config = dict(
    n_layer=9,
    norm_eps=1e-05,
    attn_scale=0.125,
    tie_embeddings=False,
    init='normal',
    init_std_o=0.0103,
    init_std_up=0.0435,
    init_std_down=0.00513,
    lr_mult_up=0.81,
    beta1=0.9,
    grad_clip=0.5,
    warmup_steps=405,
    decay_fraction=0.689,
)
Each number is 500 + 40 x the weight over its row's rms, rounded and kept within 0 to 999. Layers, rows and columns count from 0. Numbers have three digits each. The size before them is the row's rms in percent of the matrix's.

# layer 3 MLP down, 320x1280, rms 0.0348, rows 44-131, columns 480-639
100:569550523477579503521509482503498526461441507462461465516486502496504527521480497464506450530508450517518526454515598500470473491434518517485436461509504532540476585438527510396446486465472469583535505557435516476484483535526522494517536536501498478445459540509483507491410480412429489542614455437477526434614529536496537504513482581516492503489509541486532454515561413581474481591481496515414478539495603503480540558465516463439459501515466518479486542535486487461460507556562530
101:433486434532451536568524513466530462476506543500518430489511496551497476402499500424514562525498502438476508539510471456479510470561439481509447544449510453525634470453505469543484500499507413396602514488532521474513447511537451531474525513469518489488477471468505446453541491488539457450491578490481546529515532552515510484447516466483518505494489455458445476472585502566508542543514541511470540499531572519481475596468459476501482547520542531493558490538569462554472500476511476
102:542443460462508414449489478484517508532469541539482516458522526486519539510452520504465500502428560481456543468470507501485466462532503577429460493556531476480503476458544468481449536493459544493499555511583524494492482544510475520496534539551522551521500495553562553492515476489523526516582520548501461488465506488516508493483448517492524456491483511543521511515461467415472487501534555515510466410527516447477447533491489490481440517528538470544521541515538463512486502481552467
099:590489532451461505454520491428463515483513435471496519545503475558525543466526450470493517474535509507522533524524512611505490466425485455559493484493453510526524569441517504474486534570507520547519503423553473533521541472484516470381490465502502424449512405526457438504478500485557492502482490466509560459467493526416518519536524483512449541523525452544461474519427483472547575484610501495527486562468440517514467519382490541444449502489510548382526522455487505438499501531559519
100:442489443464443459491509513539503541455585460470465461531474491598507484449553503488475535517430465486538578462447486544450444481554487563508511447477478488446488417454527492462459557493472472502517505522565491483492466499536487500492552600505494506501524538496573510484462536568470622570498495443518446488507468527524446514584520497472481503513513501514499484493562492567481496447501556493572493493506512484489526447535494518532472501430482486494464456503553467469442513579478453
103:448432489631460472504504535518508486535454529454525450458582499465492486501497501483494477502520492541495535481516554555543550483437554504437549515506478496499423475538544568535479509458496576578547479513531518578439470509481539509518492420643449496480474544483409510510527517433506565554497499510488526533605499471446479465441448506502539456499480468466538524534472513501485540560542576502473493425495536478571513518524493477517470482500501521546498427428472477492413511515498498
104:502486554498444497498576535428494509525510569499417495522545505530482467539492491553529501483486571566502524450563447511487460476502518499541519502564477477515521484529512515536476522470498463476501516438439512527524496495506475502461539471539494485455508490507651521507492518479424495507454498511491566467417482529519543475551501511556513507521436519584442454532483564498489468530508476515524521487512494368515534440490524562505534509515484455522535447513477515508479464426467399
101:480516464588497473507497525490500484540505497464500511547417495507451466496532499492519527505485443500502480494542417502532487458566517512478510444562472496505524509527521537475535476561540582444511488498407484523468532491488492504438491512546516571552520548533405501539521497468519449492504464456461466485563472538433435479501498561495566579545494537483436593421549484555498485518565481443563497499501499542492472503565436499478506487401522489521528479562418493497555471589538484
100:507431518454489520439538402529460496481584494527512535475503417531509567493480430480473473475515530457491517456479508490473578450484440436515503507538430548514551553464520496495481476493529512525570543502493469511578483464467517452522505517478530565478568474465484579494538459493523503525558486501515473533494533450508441471494521525478527480458474482541437569538518452486510471473521526516567504494444536459508601518514470529536459529544484526411538531470512501509466492497425544
099:563509483468625483477443532453464549466475512509512558489473456433511436463507482511515541557403501505466453485550517489509536458564508439461443570512447497456523543487495535519535458494465555546498551569506452465544512451515573487523462478549494509482483522555464472536441469473508489520485496514475466558479471468462598425485560551474507473438509516505585438462462578504544488501443501527505547482479504482496460543531490475405462514582553531464427479455526514542522535474524458
099:581505547476577498460506516512510496536477530488464543464503533471503456558535521455479460508544510535516494523462424548486429469471466528459526435519536488498455475465427485460535543462531461499536450441461531494505480507495525505493450500479467541459425506437549530486480444563488542458481502484561457453480503550535500552535545492439483480495497501524567479436488515576469429432480504497467481439499550495506526459475453466490539498557424498508510532503473491471460525483442562
099:456549516496524508468522489535527483493414517526500456535527549475528485475455545506541555535505479496571421543505574506478448557517525535482576521572501535490528508523464488531505451551571485508473488607434536497479473500525470546521518486522508502541531400479581518536530464490484524465502484436559510534530477475521465492572511481489558519514500558475536501510496605483449571492435500542510490526552426422585504494533525509548521506503493552509496484504476531489499498528496490
101:467606609463511472459512563513488468509470436492455492473469501441444479422497486537540510516495458533500480499586496554518509453429526453541516506488492414526477453458540490493508457448518463417523509516494485546513484456525519487474498575471510524579536525471527493491503570408429490354535482472435501509509466578572491484551475559452457575560477399435535483453472588420526477469543535538537437546499462584488461497522491490482436510472570484526526473494493533470523554577563520
099:585372563487503462498475572392505480511537517459527504468506494535507507504448499560490547496484624534500485385507508446549531448465559488527436546518520425543522463572498459465543490519477521522534477441541487513586436511459412479524579483539464474492509557464569524492524516449484502486458464534482460510536431501523557510453570448477525562404504469442498430489541481511552518496525470534561498548493472420447517462446458501466530534515523447572459530529530460527547465481474429
104:439541568481495541491468450481579543497519502421499435510410519529467462461440543458474494551547505429493483456522510435524465444495438467511532530504549435562511491485563442525408482417451454448473510544472556431492569534542462569472531510522490522520516528491457546490462463480493561458496455447491412460493448531502464554529482514480520499531505526501476514542491519464521560532522513463488502563568457440433479498541470517475552557488519477476409503467556515450498570506467475
095:500548517550472518453529430499524521517497471468522479590506520450546491498564523486505471506428454511509360419513468536506463525453551529491499433552496494471541488533483479517515528500488597451449561468510508467512475525469450548575476517466496504539478439434499512518459448483526553540492507513494488529399511529441538497494424451506455507515515522503500547421565456533470498516555528510503531445539460530464526499539545496484419459508515472465545457389453465500468520495524587
094:468536528467472477496515465468541565467423481470603508502458529524490488538482517544494482524555520541471512504524538527525404560530479544437469457542556453442494530478492572522502513409492533433433556463609528488462505558518521526493483516528464466479527478434446603496525461568526486529494510432488546497491579486527530541571535475514528538506519527546510509467524434544500546532502545491522534559509452481496461542518438488489474492490510471512513554461472506502496483522560516
096:524566503468499470503458467523467484446484531486506558513475422465486529423450435489501473472489553400459439566491516533463488577513370450525484506587438558515477532460500510576495453477539471525557469482537440471507500433484589452508458501495507491476581555455510539486548550498540522497452458457486483483571546498542464483579545483517500524458504468500448453526481530479508501518514504550465502492439518483510502508470516467515444504493564488501456509423448485524450547522483449
104:530470533440497485420493473496449473558473466489506472504481457431496476473504471546518531424460541513430531487433534523514557487470532509501471508525454520514609527448491486518479484506496491555472497488429480523508451489456450453479468509576517542561519525483502563545522519485517528496398506508525544558502508518547472468473499537509512487471491454461510497495521524517486515488407471516527494478447512529524528532486517499475478475566506450482483481474503452531547549473481454
097:538520442505487521444503528550480461532473451478512580487491498477527469589486505545495480421476454472511463482519515480544496525494415484557445556515465477533599586508515520436482566465438443425451515537460495490542572467505581496429484516530547529473494619528515566494471605537465548571536486522548547455438466523509509457473587506464535475537531545416525472537473461490403472482531504542488508531508524547463506467443538516482513521462434549495509464471529404521455479558528482
097:571488509498466525536537551515441456526557482470481513526450463549471493465513468524516489443475481467511527521489481428504549474521427492535519563500425453462584441529514525465503567563559513474524552521449484489537524467426475452476490577444483569482488446484513470492508478567493464505536492459526505541449435507466542443572482512467539614476491560522476499577528524497519484530451531512502461480475367515423542440487522543427458502521518485490497526489507514505527430531503525
102:580526543480477492581488491482541435487516466535498484521501525496486522487489562478512488564454484503522501550538538428502548485504536543512498480436538492513488531530565544480521494537549562514501521409588541452511517554502530535453525506513482545513500492527457421485489529384524486516503464502523422558463470546574527528475456477475514494481519501444480527530490512512490521558487553478577446499498520461405461447431500485515534455497459502463484495475534471483503537485576462
102:523504528496577544410483374549537450515472535513490448549542569510523485470526555467502486537499442584512443438458498570459470508449533513476505495493557425495491585494505517471513423497475476537504441507434526447509460528504437548514540479493482509546507510452484499492488483516527503494448484511602449508546512431551479517507540537524551541487483441519457491460499509512553551561486439572502451500523487457491490418539485471471577486508525466513481541558514484502545473492455554
096:473514492495477468559456458509486499492442514461486536489482488463516498413491474527564528492490531597511426527604538467570486488475461446484515550560482452489487494492552477533485526430556530451533489539467486492501514467447529485530398434503472479549541532546478489532513535492524509547492581509501509550509524516484523479473485427517500531493554510494521483496526510504511467516456488496520482536469514491424451478492487534378442471478545518451523480489500511453508534537518478
095:517446461560473495465428565531490531478531408500517598504505478479532476524522497421557456483438493399469502560482494437473543461491498470480480495505496519508478509499477534532523432465474425541503360518496488488477508480471516498546444561565487513485504562536467437503525507482500534516471497459493467493536490566419501492428520525543511478525566466445544500502484469500511473472513493507521531401509532463507528550451499481495463551508528574461526475474474462501448558498450491
098:545485566471514476541442522423467498485522526493498532489485466538558468440499471514506494480449535503474505489523562465528496481480414439530491474543487502453507499433538522543458497463521583499457568470529475514610442502517514473488486523448519499532511478498415506494485519493546483536469534550522499539523554538529536494447505460471487509473466462551428492509525557401497437477467507542492488508498473397476539487539488562515489500491506475457572509429486493469510541438531593
102:537507481526501495591469479520502550510478520464509453477502512453521497454512510490537572538471495519475453512601482518435494473483608540465538454458492455499484487458523476544507515529541572450484486432402480494435512500479459516540482486524522462498462517491445506510487496502496503419528504583514525498510531586466558467493496512540557437492455547537512442480478448612483479525438457538504524529494492448544548496470469539497463478513480540491494531465480541519462569413546547
100:488478576495485498506457487490507466505407501450539560516461448480464536545498488564458495439428459556590487611488551536548500521442572504550548524548487497514513525519495583536498523493563505505468460517475476528423541487486548499405477509425542457480490493544457499488524477460495538438517493465458502488448536481449532480531473482421517510517468497541518452488467422508477486437521553479468564572494481501562524473502530504462470485424488455563450545532537510515546504554511533
103:540454564478558475554495546453506470484469499579501542497562488544505528444533511443458437444505461460519511509467523522486510540500509491498483428544512493530536592433485537533415471486469524487478528506542514456470454492509515497541486583505518507583522538476474555486494417497544471412629516488550544577521473467541508491474494495438441499520484472439520457548532543480511479514495592511493486458499484479508523544451618467517535494578528534470548516577446485504501466490493518
106:430537518528454471478525554530462532487527533431463498543499469491394550459523464535553483487524477499459424481510479432495502487548424484544574524531445463491580503498500537506549525527533430473528517426536449503490495456471559458516516454502512532549505520559421514522540510558523497500513480510472568496527443517592536452569530497475500617425528517465505506547544470580499488467543556461539525496436527516438480487442522469468559532500552490561499477602542521504581514470496540
102:477405478513507465479485444466450478469455532495550481564533455511480487467481466503531521449489500505474467494503388547512466533480496497509525467526456426513563507437414510467510531511553477496481423513540474497472542461498516450507503498430481473537526505484571500551472454557495493427488454522518484545486439572513536475432523433512445531493448553402436545465560481534550549434468501509474455467475403456529491505495506595483502580453495537415420551486498555513521451564482526
100:579473439525474442504491517421514518540498480510598464470475483473540470509503495470494543478489519452584493542493568554520464493568498488425544450503493462457570538495484475498369435525537431550514495482483498504469492503512446491451476508479513535525588485524551566519519417485431466469577512490572467493520500486499456487396507510519520552446479558480373485463542492502558446517538462477453491444517463531494433492504621465458523509465532499500478485536505527467532517432525576
096:566501443459526537575490504396517475516499506531479485478570502456469522464541542465507497488478569415499506531494458523513491491498529507493482477456479506540490576450475513478476541443507481567477495493477524572533526504483492512490549522507509487445527452500538491562507463401473545506513477484524512514464501520412499518511525499526516380505556467453505484548501518489509513486573484462461572420518457522506490497441539552486501543537483478527514539493458495451523392468497500
116:495546422464482437484533508539420479570473546467555522557481432519547521441512419497463506462495566492480488476513422521453513483516505494513545473562422536487465502437480530540515506495503556504549427492488446523543596442443497427509512473512518506514571481481483516524568469520496474496504438539460528478516493512515551433500500459502438479510492509469454448460467454504454485442599545478549490515398495512528481508519434495500510491512462485406571467447549500520539493532509495
104:527408445481559513531491456486531534503507505485485425477566496467516446514507546521503514479443552564484462519388572566436523517529485471472488527561537513470498512484471520464552449534510428488512546488440512519509525506508539524525484515458527498440458446591452481519414464486480510509497440463463480466520461500403527569482515605474522521537499527572459448523530491580545523473491505544464492532492557481546520465453448490436552462550483472484484509468461571437489413525504631
103:485516510503563491595515582514527554478583513490486576436541525474459454542492512468519537512514575459519482464503527508462538507508541503485454506467518467492427495497493548517516498470476456499520510509457550479498474519531512541507548517600469481560500567476497509504512468483521509516519505464468475522504521533505490565439600556526544507503481509484607497494459502473497537518411502533563505447517521505474498482470458496536492520581394516513532544514538490495524451494576416
102:482549537511481511552550562519488493483509522500462474533415489499473499414492480540548522509421501537468589553524429448506475454494507472559414550518493489477469401467527448539526561501505565484489521546475486425524483472531545487479530445525521568443501538529548528551513503497559516515559459517481462568548501505488480469502418455496460486496446495426496475506432665493557458524493494538487539408513521514541515495491508530527439460523513477570498530554517522446425407517523467
104:465438546539545541537471478506519532496611472490508471554463539458540548427415525456563479492501447591477444494514553574503463458469490486517530475434533539529503577567520480525380433481495492462463502527485513441487492522519501517493502454589472533437563527469525507489470590481520468451417501592536565431520427532514474510493453500464546525593494545529473480470515527496569516442516510484559542442527456477514501545495477483525562581472460506483496508436516531540470448520498469
103:527546493444577503526453471483462488460517499548509478470552478474552518464591477485541501474477503435517507540462539522492499508455583520552604494449445514463457547530560574473517466494478512510527517486520458569557576478506512456509509522545513538501495527526469505528456549437438510482467539543450472535473543535484493456473542506462537490457536537510482479518493390569489528511456489557488508535458549526489476509549537496485515519472453496520455560501531489501524492523467581
102:581519494553495535469544512500464448484501545534471526456480495492474498486500475405568495471514510460496493528533578488409530501493485447537459494545443516479601523557500582504567557519496434614539555559509499492567499495526516461561499509518531463524552543533494480547520502509549527511496452497504553477518534485484520503468468486472506468508520474538547465514525505472482516522401571559515494432519497546561458453467625517477483503538514554492597516578509487517523526465529580
098:483547573473467431575563422498464537426443505523511507518526472545537565469476486522442513496536537440490532450545484588467535504544516523504490586599482603438602492475515481466508493490491475511427525489560469498483571483441547452461497474480507533542479569539587559517579473536495465490511513530475480576523550568537506474509593501478526480521478520503502516489427446537505480449561471529539447513468539476460581458497460427499461486498516503461511531429431466437483500539515481
099:443475497482508495526480502537507479520480520461480528454483541527453513522502570480492458470551436469488513530536502484554533440512487527553490483495518510517522517558504513519501436546479448506527463581467500535508537501511497515474579546540527493492545447477562540536518502487484434505477533459491521520535459539583480542540547462457480489521498467478438505554542520438487506504523524457526479449523490520495476549487520471488562536490478457442508474524439545476515496503473410
097:502477537506427506492526508500477526463523561502494519524487469556532491522465491490500436471495491537535533463478455467458481455428506477502442500438452557491422548508507509492481512539463461525499519423458499527614433483523491486536514443480511463510481566540469504503497499443473460477479461524500517511457462487486510465509512499498539417493521466473463492565457548552483477508423429533506546497503504579559549515472546481505524450552508551494488479490518512518452464527516495
101:516552513517516502493520503505474482560417545490463389495542484511509521514491487491418506491468421376504574494522473496539462542534575459458540448462489550458483515523524499445490466486532494500540538544454474555435521497491552445465523482424492528527476531532457489498537498496526471409462455505404507508468444509520544483581482509464492495474428499486528476568511586508556469522548508477496507508461550522528450479499520474472505491488505508478481501412439507510470525482499537
096:498478463533588473498480414464523486526443464502610507514552531527516508509488523584471480518545372418589527479490478533503517491594485487538480564464505540486564488465519445472487492507503486544502555507481528622502457479537481501515583561393527473485583536574470588445434554451563528477500494516501480542478499542448523549415502490532479527441570467525426530466487483552482535517470508455534477484513461559466532524425507516495497531494442518465559469443453464524503564510428500
103:544470595494443551513469580516542470432569504584525505447473503509481472464510514514494508501500512483522511447531462497504527543487534517516497489519494546438525469501551495514494598505506560542521545590555553503504560537523551531527470603513538566516550561495467424491481533468473503485506498481545539486524520565499503551469539453487441525536500491432520417420460417525508542481506526465530436467525453535460472487492416582541552525396473497473527518466554485500487525549423459
097:491537511482511503579471525489480480501511502549525483460515483520499531530552481472499487522500500494491493563512524514470561482548480519529536454561461456473547495493467536514485491537519526464494486526474521526573569503470520497486431452524562545586496594516440469463503495470514529453632464432604586517573521569522478502550531522499503525517508499521497454475509474487463523407526458505517460511471461523480447586533564466479479487511564457557533478512500533489516526532539471
101:556459457493542444555581468587495477576497524535546468516543460524441571494550476505538489493511501496435634499427510597468534440450580468478489564533470533587541518464496553537550560518451456550600500459552487564517463487491524489538558523463501526540504525462500504477614471528590517517523477515521420479433575498521543485512522442521479497444462491472476524489540496526460469505475522501512468446491620575549548578498542453489473475507489461503495492549491525481440511492427521
095:501501462536455483498476540545474488497419501482489523482495468477465493506484481484534539491531497547514477522471473481538519483531460463502486545541486504531533538481496477534515531553512454532568429436505465505493519484457481479480511527492587470507489516519562464570546446547563506482521454483495588522520500513492469472542472547501523494487479532515448527466548604453505454564454439505520515522467549528484556537519504551509476450560517528560491492527466415475477549509477442
094:570449545447642480517444532471464564531453520586460585505495460565487507538511483513557429472499549540456593506564499552569480518414453490499540503457470485470508530454517486458531480458449472547446476515485457509551553458470523489536523539559501469574517506497490512553509488557522544456491483484477507525560525492513474455488542509510460502499469457492499514540466478507553532524459475547456431515474495539462507476500496499508534484513524495429500493568488425466451406610454454
102:573443516498482568450468451478530482495543404385428487537515511525474494480527525546521501535500480549515529492533586533565478489492524507492527453523489460510563522521479572519477489523505530393498477438523536556469573538485491530485500504537477492500516510540463424492424476450515517440482478506455507514488480481511562529527530479409465459498523518530496485497522525529542523493491484507539611548510489521477531499490536570479524525523491458532442536463388531492514465539543535
128:526452461501494535522573530508374481526568444491471520508530403537527510494526412551483520394486473515470483537540513514473511469507592440497542542448395533447457505502484552456541515504496463501469536432611396509503507394437487403528574508451512480430472455501501441530535452487517505543417505536493499489463448458522504424486481488561500473483518504515549578515493516505516510522526468492502491508403485523526470497471467538511447498505480515479493455470466522507556520521492508
096:519510529490471489499532495477493445523508496517468438418517482508521527486557474392499527435545527477533471508506534550509567465498484529521490508482448552532505535596483517405536508470453474542496514549508495435485449493463566496517503481515504451532545447475495467482518497544468488506400456430572475461431584537533443434394504512563516497505501507519492559479508547487501457511559410625447551526501449529527447535448465529427521476494493527502554512509524502514462478656541539
105:536457590477495517532519589486472537555532544507550494583580460467422470556494474479508498491494458537447517456581530504515403485495530489516487444526498463493519511420457486502473612448515543493486387570489468499516487512459505492449507519484493459486457505496488506546548500506483529539492491536457525515519496465543491490535484521474460489508447529503488423485588428530452537465515493389529562456474483502525543434491475486496521470459528471437526480526500484483516528518524553
101:495480494501510488462429491564504534546470453492543516513474515569493505510500495540523513464504549517505522462507506517579539457497518518459525536492520529541428546485494537503511451480479456444542520439610507455499520517528485493444455486510530481470507505555526462482519521503471654490423458492447410494454464461396455495461507497468486445483524517516469551469504507490429514492529501534515571419516515556477527443483580467499521481519432510522421479525536490528538475502512526
101:425420473527486493465547448553533507491499465510487480497445509477462517504471507473588487487533419501506443519485503432529531458519439526468535527483529519554582530548540458527490428479527434435453437495522503481485484512550399525519512513455472500447533520506541432477501536504532477529486564472542486418445461541459498496448483533501528552454505525575472562465508480459550532559496422446467408491536553525477485561468494520472541479476533515539490518513452493430510469494493504
096:522458472579502564443507525529532476458493546532451479476489524504535473457480524497497507530523537484592540497512615443489517513566462543373436527460506489518544513457526528516526514584535528618493550506508553509510483528551454526523458515461560551467514519412501513506539536516529442490487506474505578425533543496537513524527403422529534560422556499494483537530443515483498530498507504496479508492497515559506480506409543486511535542492496510562528534415537434475474469491476470
095:510513565483500483518484495480478519559512562451481455418411456482539548532438465449465538485527507447538445462533448499473464540502506494500482464523498516485451552492494469467510530533495511461533512515499466510504510519445470477481493493523544469569509459482423470515516503498425517558490451533493551489434485484417510456495562476525524510481494498511507557487505525496555467453522444427530446560459532500468533493508404414499480478551514466483549493534499520483458502568504468
096:491509447469473514466484473526505492526383480486489495497544520531471474447432546503518504493557547485467436615529523524540566627497533490470574450488505455474531520458512444481532460525500480459457484562509514512522537486539549518549462460559514471477573487490560529561503470483512467406464470483504561454509510519499471520547456453474517486568492468497549492431498518486489526589462541540482554525508499439506476501535481500508561527519448523536507438451461509548458437521490489
098:514550536489505475417499462463447491448471573473498484535483480530515525498536453492504533496548508508465513472506509575501513471508479503492504488527460465472464480495520504474444457519514475452498511506554458537452535473455517463504588515509542535574480478510485557560518512476490490411518514555431473472593573552562561469433475510446442551520460458482486440439475515491504444491517535479540527449431501538550489602455497486497543480542514427543517567533519601591452550496475418
098:493559540500479576463527510417488478561450462523518495460500501495521478456505498552505556490484488457524448504557508479487528484518520426500507475396499524511361498502492591489522452479519545496510456537495501509501557520502486478502465469437444554462580527475515492535483542483438491488518501500533452518436483511479528491431472491484628504477531534516479495486413473521493544579457516460532488514501551459477537525517472499455442497565507548530484532369482468520546521411452465
103:401489463496549531513490442478537507519480609468454568526455481520502522524486529487451516475449529595525494511445479498550491541477479533512435491550515461472544424595521436531554584480497503504501433523499495462466505535488505511528487452563465549466490454504599493483534490491553520515478500543372470499469540439583466518510538443480424571473507495444398529459496474463460568536476442527446517465520537500507545468487508497543561523547502502462476570496494494563471508517420403
100:449494458481611481419509448494519459558461475534581481520469506584491528465536507497501491542502474471535460495520507479638494486531528564473511497475566435461449555511516540539516447454471510508556500584454513529573507547517469495452429555480459529492493470449467492552500462505499585436460441497529504493504501483499492511544474481546482528512484481504493480427506490485475505513476520489479479512500515485434543413508520489506514546429492488527493544504481545521558476461469503
099:510509470519574498607548505496537480519480530432479522544560535459477492554573528491567498488480465456494486564411445499511497534514514500447516517587510486498475482486486474500496460545504496455471464488469532454481511482560483533556545523500597544543499461504527458508418527496572487473459442582397494508515498475478519530526459514461417527419470492505511477508505524530532486488498495441551534486514501470548526509531528482476557537547470527478531549431555524503511476549535514
104:529497517494540455470520455512538547541541494531503480478498534468497505490514529468445431499506500459528530518436493553473459483433534494491462488461520549495548566494490572480504543504482501545534586470466542495498532557557491548538580525516434473475480491547514475477499524530504458552451522472569516481392517529482501509474537560461437469505499493477495567524521485509531482614552555494521468473540546554494539533452457494516490387530524537435547530511485409472518545530468599
098:465569498478438492508514382514481539452494455461523422461516479485482488500529475444520437502642503466540543489490537435430507506441495456452558488547499460510597475458518555549499479482471524554500418485509502545501520455495503493478481510549513451506511486485484532478480539498508534458464518483515506448450571546528516484449547507503474515459522481462495562560532479489537497577452530537487570486489501579503457490583514483491444440489518523492505533523500523539512462530533530
099:495501481501459478512526500505463460564483517501472512554514462510457496465477480406515529481494525405418557543505445513553500495488559473560498524502444551479545539449562479522476530521487500520465567507503470451563455476468501475492527512496471515520569549463542517435512437396529432526540478507449496543518520524566476479576569547527525526472505501510406529525494436517596509527521463467468398502496439419521502574437542487505518440569503476484479487546472500521464569533417506
101:532516505475521471529497488478475479419484479577501502504474447489505474458548459499536514540459507461447487527486499426484441463460478406484541460461469574526470487467589460508493497418487454498541467570430455481481568482523522485462499476510406551522535589524491461572483510386625487481556470483471465441449524403475477463531479506514531476570516424508575477522521544447524487561509534456523541528461520524501559514498511519527404437469554496512525567483520469468484474544467562
100:464525515445506545476517512541537488512463548562523532413574520555499503518501541519502553556480488492488514547474465457525506494602501541526503528514524506585503475540553526483504503501492508501551507460562518501568523523584501533484571488541513468473504499463517515467510461518510464519540533502490533430517523548590494544545482452541535512512503504478454494518471538443459473532496544440497443508513390477465509514489501472453552479473512461539536525465468427484550485506389473
100:527517501534487480562487481446449543545487444490466455484515467422509494507457447456471514474523610476516540548452517439479460584427526462489541505469458557555507555499558528536542544549567502420541473530458472489496540459454480455512533568532453507540504481528564603552493508534564478449501545541480494434443476535466427473445433527513455504507461498563462510514483507449495443514484500530488506491471435536529504470518483447464460396486459526439538506511465492430453499532518481
105:484497449517540512493568525499456467490522478567525539503476438522487493554527436472497559453601516452511480510554454586457602540569483464517499494537445534546593473460510440523464554508473523527479496510569478523550503468464532471523471438478484531507501489450423479501482479455545499511499483512418609495488536349557470459483480438526468436506500500551495491584469443473495505498445464432493507508468550536523515515539504521488489481485510470469473486442492489480534501588481524
100:488480499521508486541529474401540465530491428501487542525476558419531444477464553508516465563531454490540551515513529497521488516477473533497478481613527453495616458504553500446529560433536534512492478485481556506460565524522444558519511534561499500508550514511457548482410450440481514522431479538512480415496500517463465552445554446522479475507511548472483472502430552543474502499483510431486503526553513463491476501514521386465521560562470534508466502526506530423453525479551497
095:604446454479465540442432540485483462504481557499508523504536469540521475501497477555521528477470381468461495526530428455514481484486508506518490461592445502521538485422450490537567463466607508568466466517457483475526504500477483493510515448492545531431506569553479578499532547488443561526625536507498600526489495587463540453497531500465542493541479466483519471496587522560442461530526501522509454498484456578501486438423521506552506550470506512527501474474514486443467470529544480
095:471457419474510437479496482518531501537462421543531484502490480518480501491467513464487478462524493508451454456445477459563532446464458470515476538470528518512428545476427479515488469503538414584442564500478505545510462504476453501491453442451444464497574601439525508471550620528558461538508521573524460474441492467428524475439517452521475475489501493502452506455564567520467476577473481492514531500519556543461537450501565503501563523471540495502477457509524557496474453534465466
102:457473474403520490570464480470421507515484535538514564581521443504535480485529453595517505441477508541485494472513532582433435499532474504446488510488445511411495509522544500507494478490554578528562413490507429501539561455477504434561513511502442557497516543516484537505524556480480507518515477507464460522493438491528465469437503399471480466492494485476494474523502497448455473427516504506471471510447563494458542583524462516506548551540426512531420473536504505440487488490469545
098:512472482462494480495465433557545545492502519497459532476506528454558507422515518509435500527539490487503469450467514514500462531447475515538415507446534501488613542554594514410458495464510498414486508461489560553582513539549537535508482496509469506501439481458492473491493439467588489573519519449434584471523501488469496519534493488426535525501472554490486521531549487524473510469547548521506511478505550462461450494530495504473509514492465483531501513466466403529481464486519549
099:492534466453545554473532499464505486422511470507473448444468540487452513440513507401455425507462424452508473507493493466550467516495477530492444473499537484513391578519546488603480445528511528525467495473542523508497456493513419525494534555540474525592466452467491518468560435456486509551478499485548490458555474533528525514508492508438497526562549508505501559425451508512514546523517515542479501525498480448511451507446512463506501497553499527494487493478511521522559417494537435
094:493540525564505493451498492535496468567491465477464504557578483417552503522574484531540458483524494539564542461486475417512571513489497485521491543520486460510551516536438561516498574453576474595433493514559487601459538487507452488571514480502522527529496402483488494500531517512567490485532528554482506517491497500518536509441485546589479465498549458524536491503545470488502513490575477480539561450491504573498558473479503551486485484540466508429470460606514501471518478453491539
102:518451521528445431530506446463520517490491475438503535481480501517483573562498499562478502516494446510512560467506514526477573514593524444408506493520485516522539494566455562473460546399565474533486470468473499484490470519533413512465537502583478441543511473510467476526521480508519554532467511538552541537571537519538512536547550496473509512523465598532500530574544522479524547499558472468470440487517451535546568508564536475518455433523536528483532532389511487481484481446506487
105:487544415544567515472506511543562526496604505483447548365489534497460502474485546489531463550514432512515508499473454439463537497516517504452461495535542507489440515513498522536521451550499533550483557429541543525531460564554483553524496493481537486505521554505510461467524502528534502546526494529575442504488563492479455567467530513534481477468545499516527502535475521455438490474493493481498479538543482511512479634544516436512546480485536522542506524452495459523419498408510462
098:522594534515489503500519602523464473536471536470501545488418471485521503511562468456496523481483586535400527460406468399518482519575506446483437539486494562417501458477546526479502476471436477571539529458532460447532511482486466467503513520434535551505503523494375482410480552428593488516554531542497460531554525526471507503560431485513482581404527576504462460481502499485464438449417453549461519464469511526446486480605436511447489460506475472458497537505473489523416496526449572
099:506520502471612518475534490600504474548464463481408473462528503487459470447437495467487474500505490535541525600505537498441573524451534500588444515551487509503520495491491539566481576520527449517491469472519503460458497529500429495453540616536477574535469404547520459473448479530515401507497537554590486515498509566556507491499457508386482552439515532506508512489551481556494520498430461477516510494491548444586544458484418466476545522547495490496485544454508465495530495483428501
097:488478403482525480527527529503527558553476506480516470500454524564527526527526526509525509549520546478484501571475470539463522461527460525481496531459556474480478449495499499484510471519513493459502417488447509520525520538513515517514536632568460573590455466486490529541532576559476490526493467525473494500479476572542445514577458472458504467519499485564462480545441403497491473450466522492526463522518520434458491500558511503492542495563471465540508552472503439490536476462521452
095:481462483461476487469492467468495533495474519501511490493543499611497574517537478508513524478530542500524479473523485561507577583524530522436483522518486458551491508454484455491491458537480500472546484535485483483497500480469440480568466528553519481457513463504533537483507542475442442473539507505473498473570532499530551443460527513497595529476491543446493537478539559560454506501471495509510489478494516612587527506551511451572470476540482498518489508492464510521545556434479553
099:470453516566444523521491467504491525454467488498441424483526456432482470542526488506514469490440498558482485513441535535478463470498484464524563515485458476517374500584455488493456453486514593498445512522530464503507493475487484466465477456494513478486506468499478468499507487465489471487549504465533451477458444474435507467524527490513480466497533503522507443564502561489504486494553542527540512514478458513530428459513482539473497549453476456509505415399438469439452517569439393
099:576515521530479514514481488437428458496411482535493454492496464509451459502519421487532477424488546535494534543528484520446494506508481434495490507442439473460480480554457521510479547542483489500542438410451468542505497457492508440582485519508474549515469483522440464542494511434468514453495515451497624509491530516519484430513402576508511447478526446545584473503500563498495541531448516588465446514484469510542455429490428508515496473488451554469494532544442433574508517446527539
096:456515506505481480541498514442501474442447544515515504528479502534465539526528495457471535488477515451505461506497504427440496491525487522526455463563498460556521492505516448482531493487549540511504494634482463438523543479538542476540468517525458534464486494458497550520523549514568553560557540512539551538403471413498458501496478460518485583527496517458519504542546527528503490484514477634503443437493573499509476485551496495496437477467567558465517495519486486481481490459469545
101:494477470528473484493579510458481474495527484511492535524559428471489556513548444487541514494506552501555502543509485499545542540480448497482450515546475513438571537500527501499470519461536471521481537534554467501500482486414452461523516529540520469445545468566485450481507435494550483491480439508524568527512574520505499451446510504502447539531512471395508465523536488463479488493480549497491511508449533524531505559487500494461454463536494552429571497445437482461535506500482476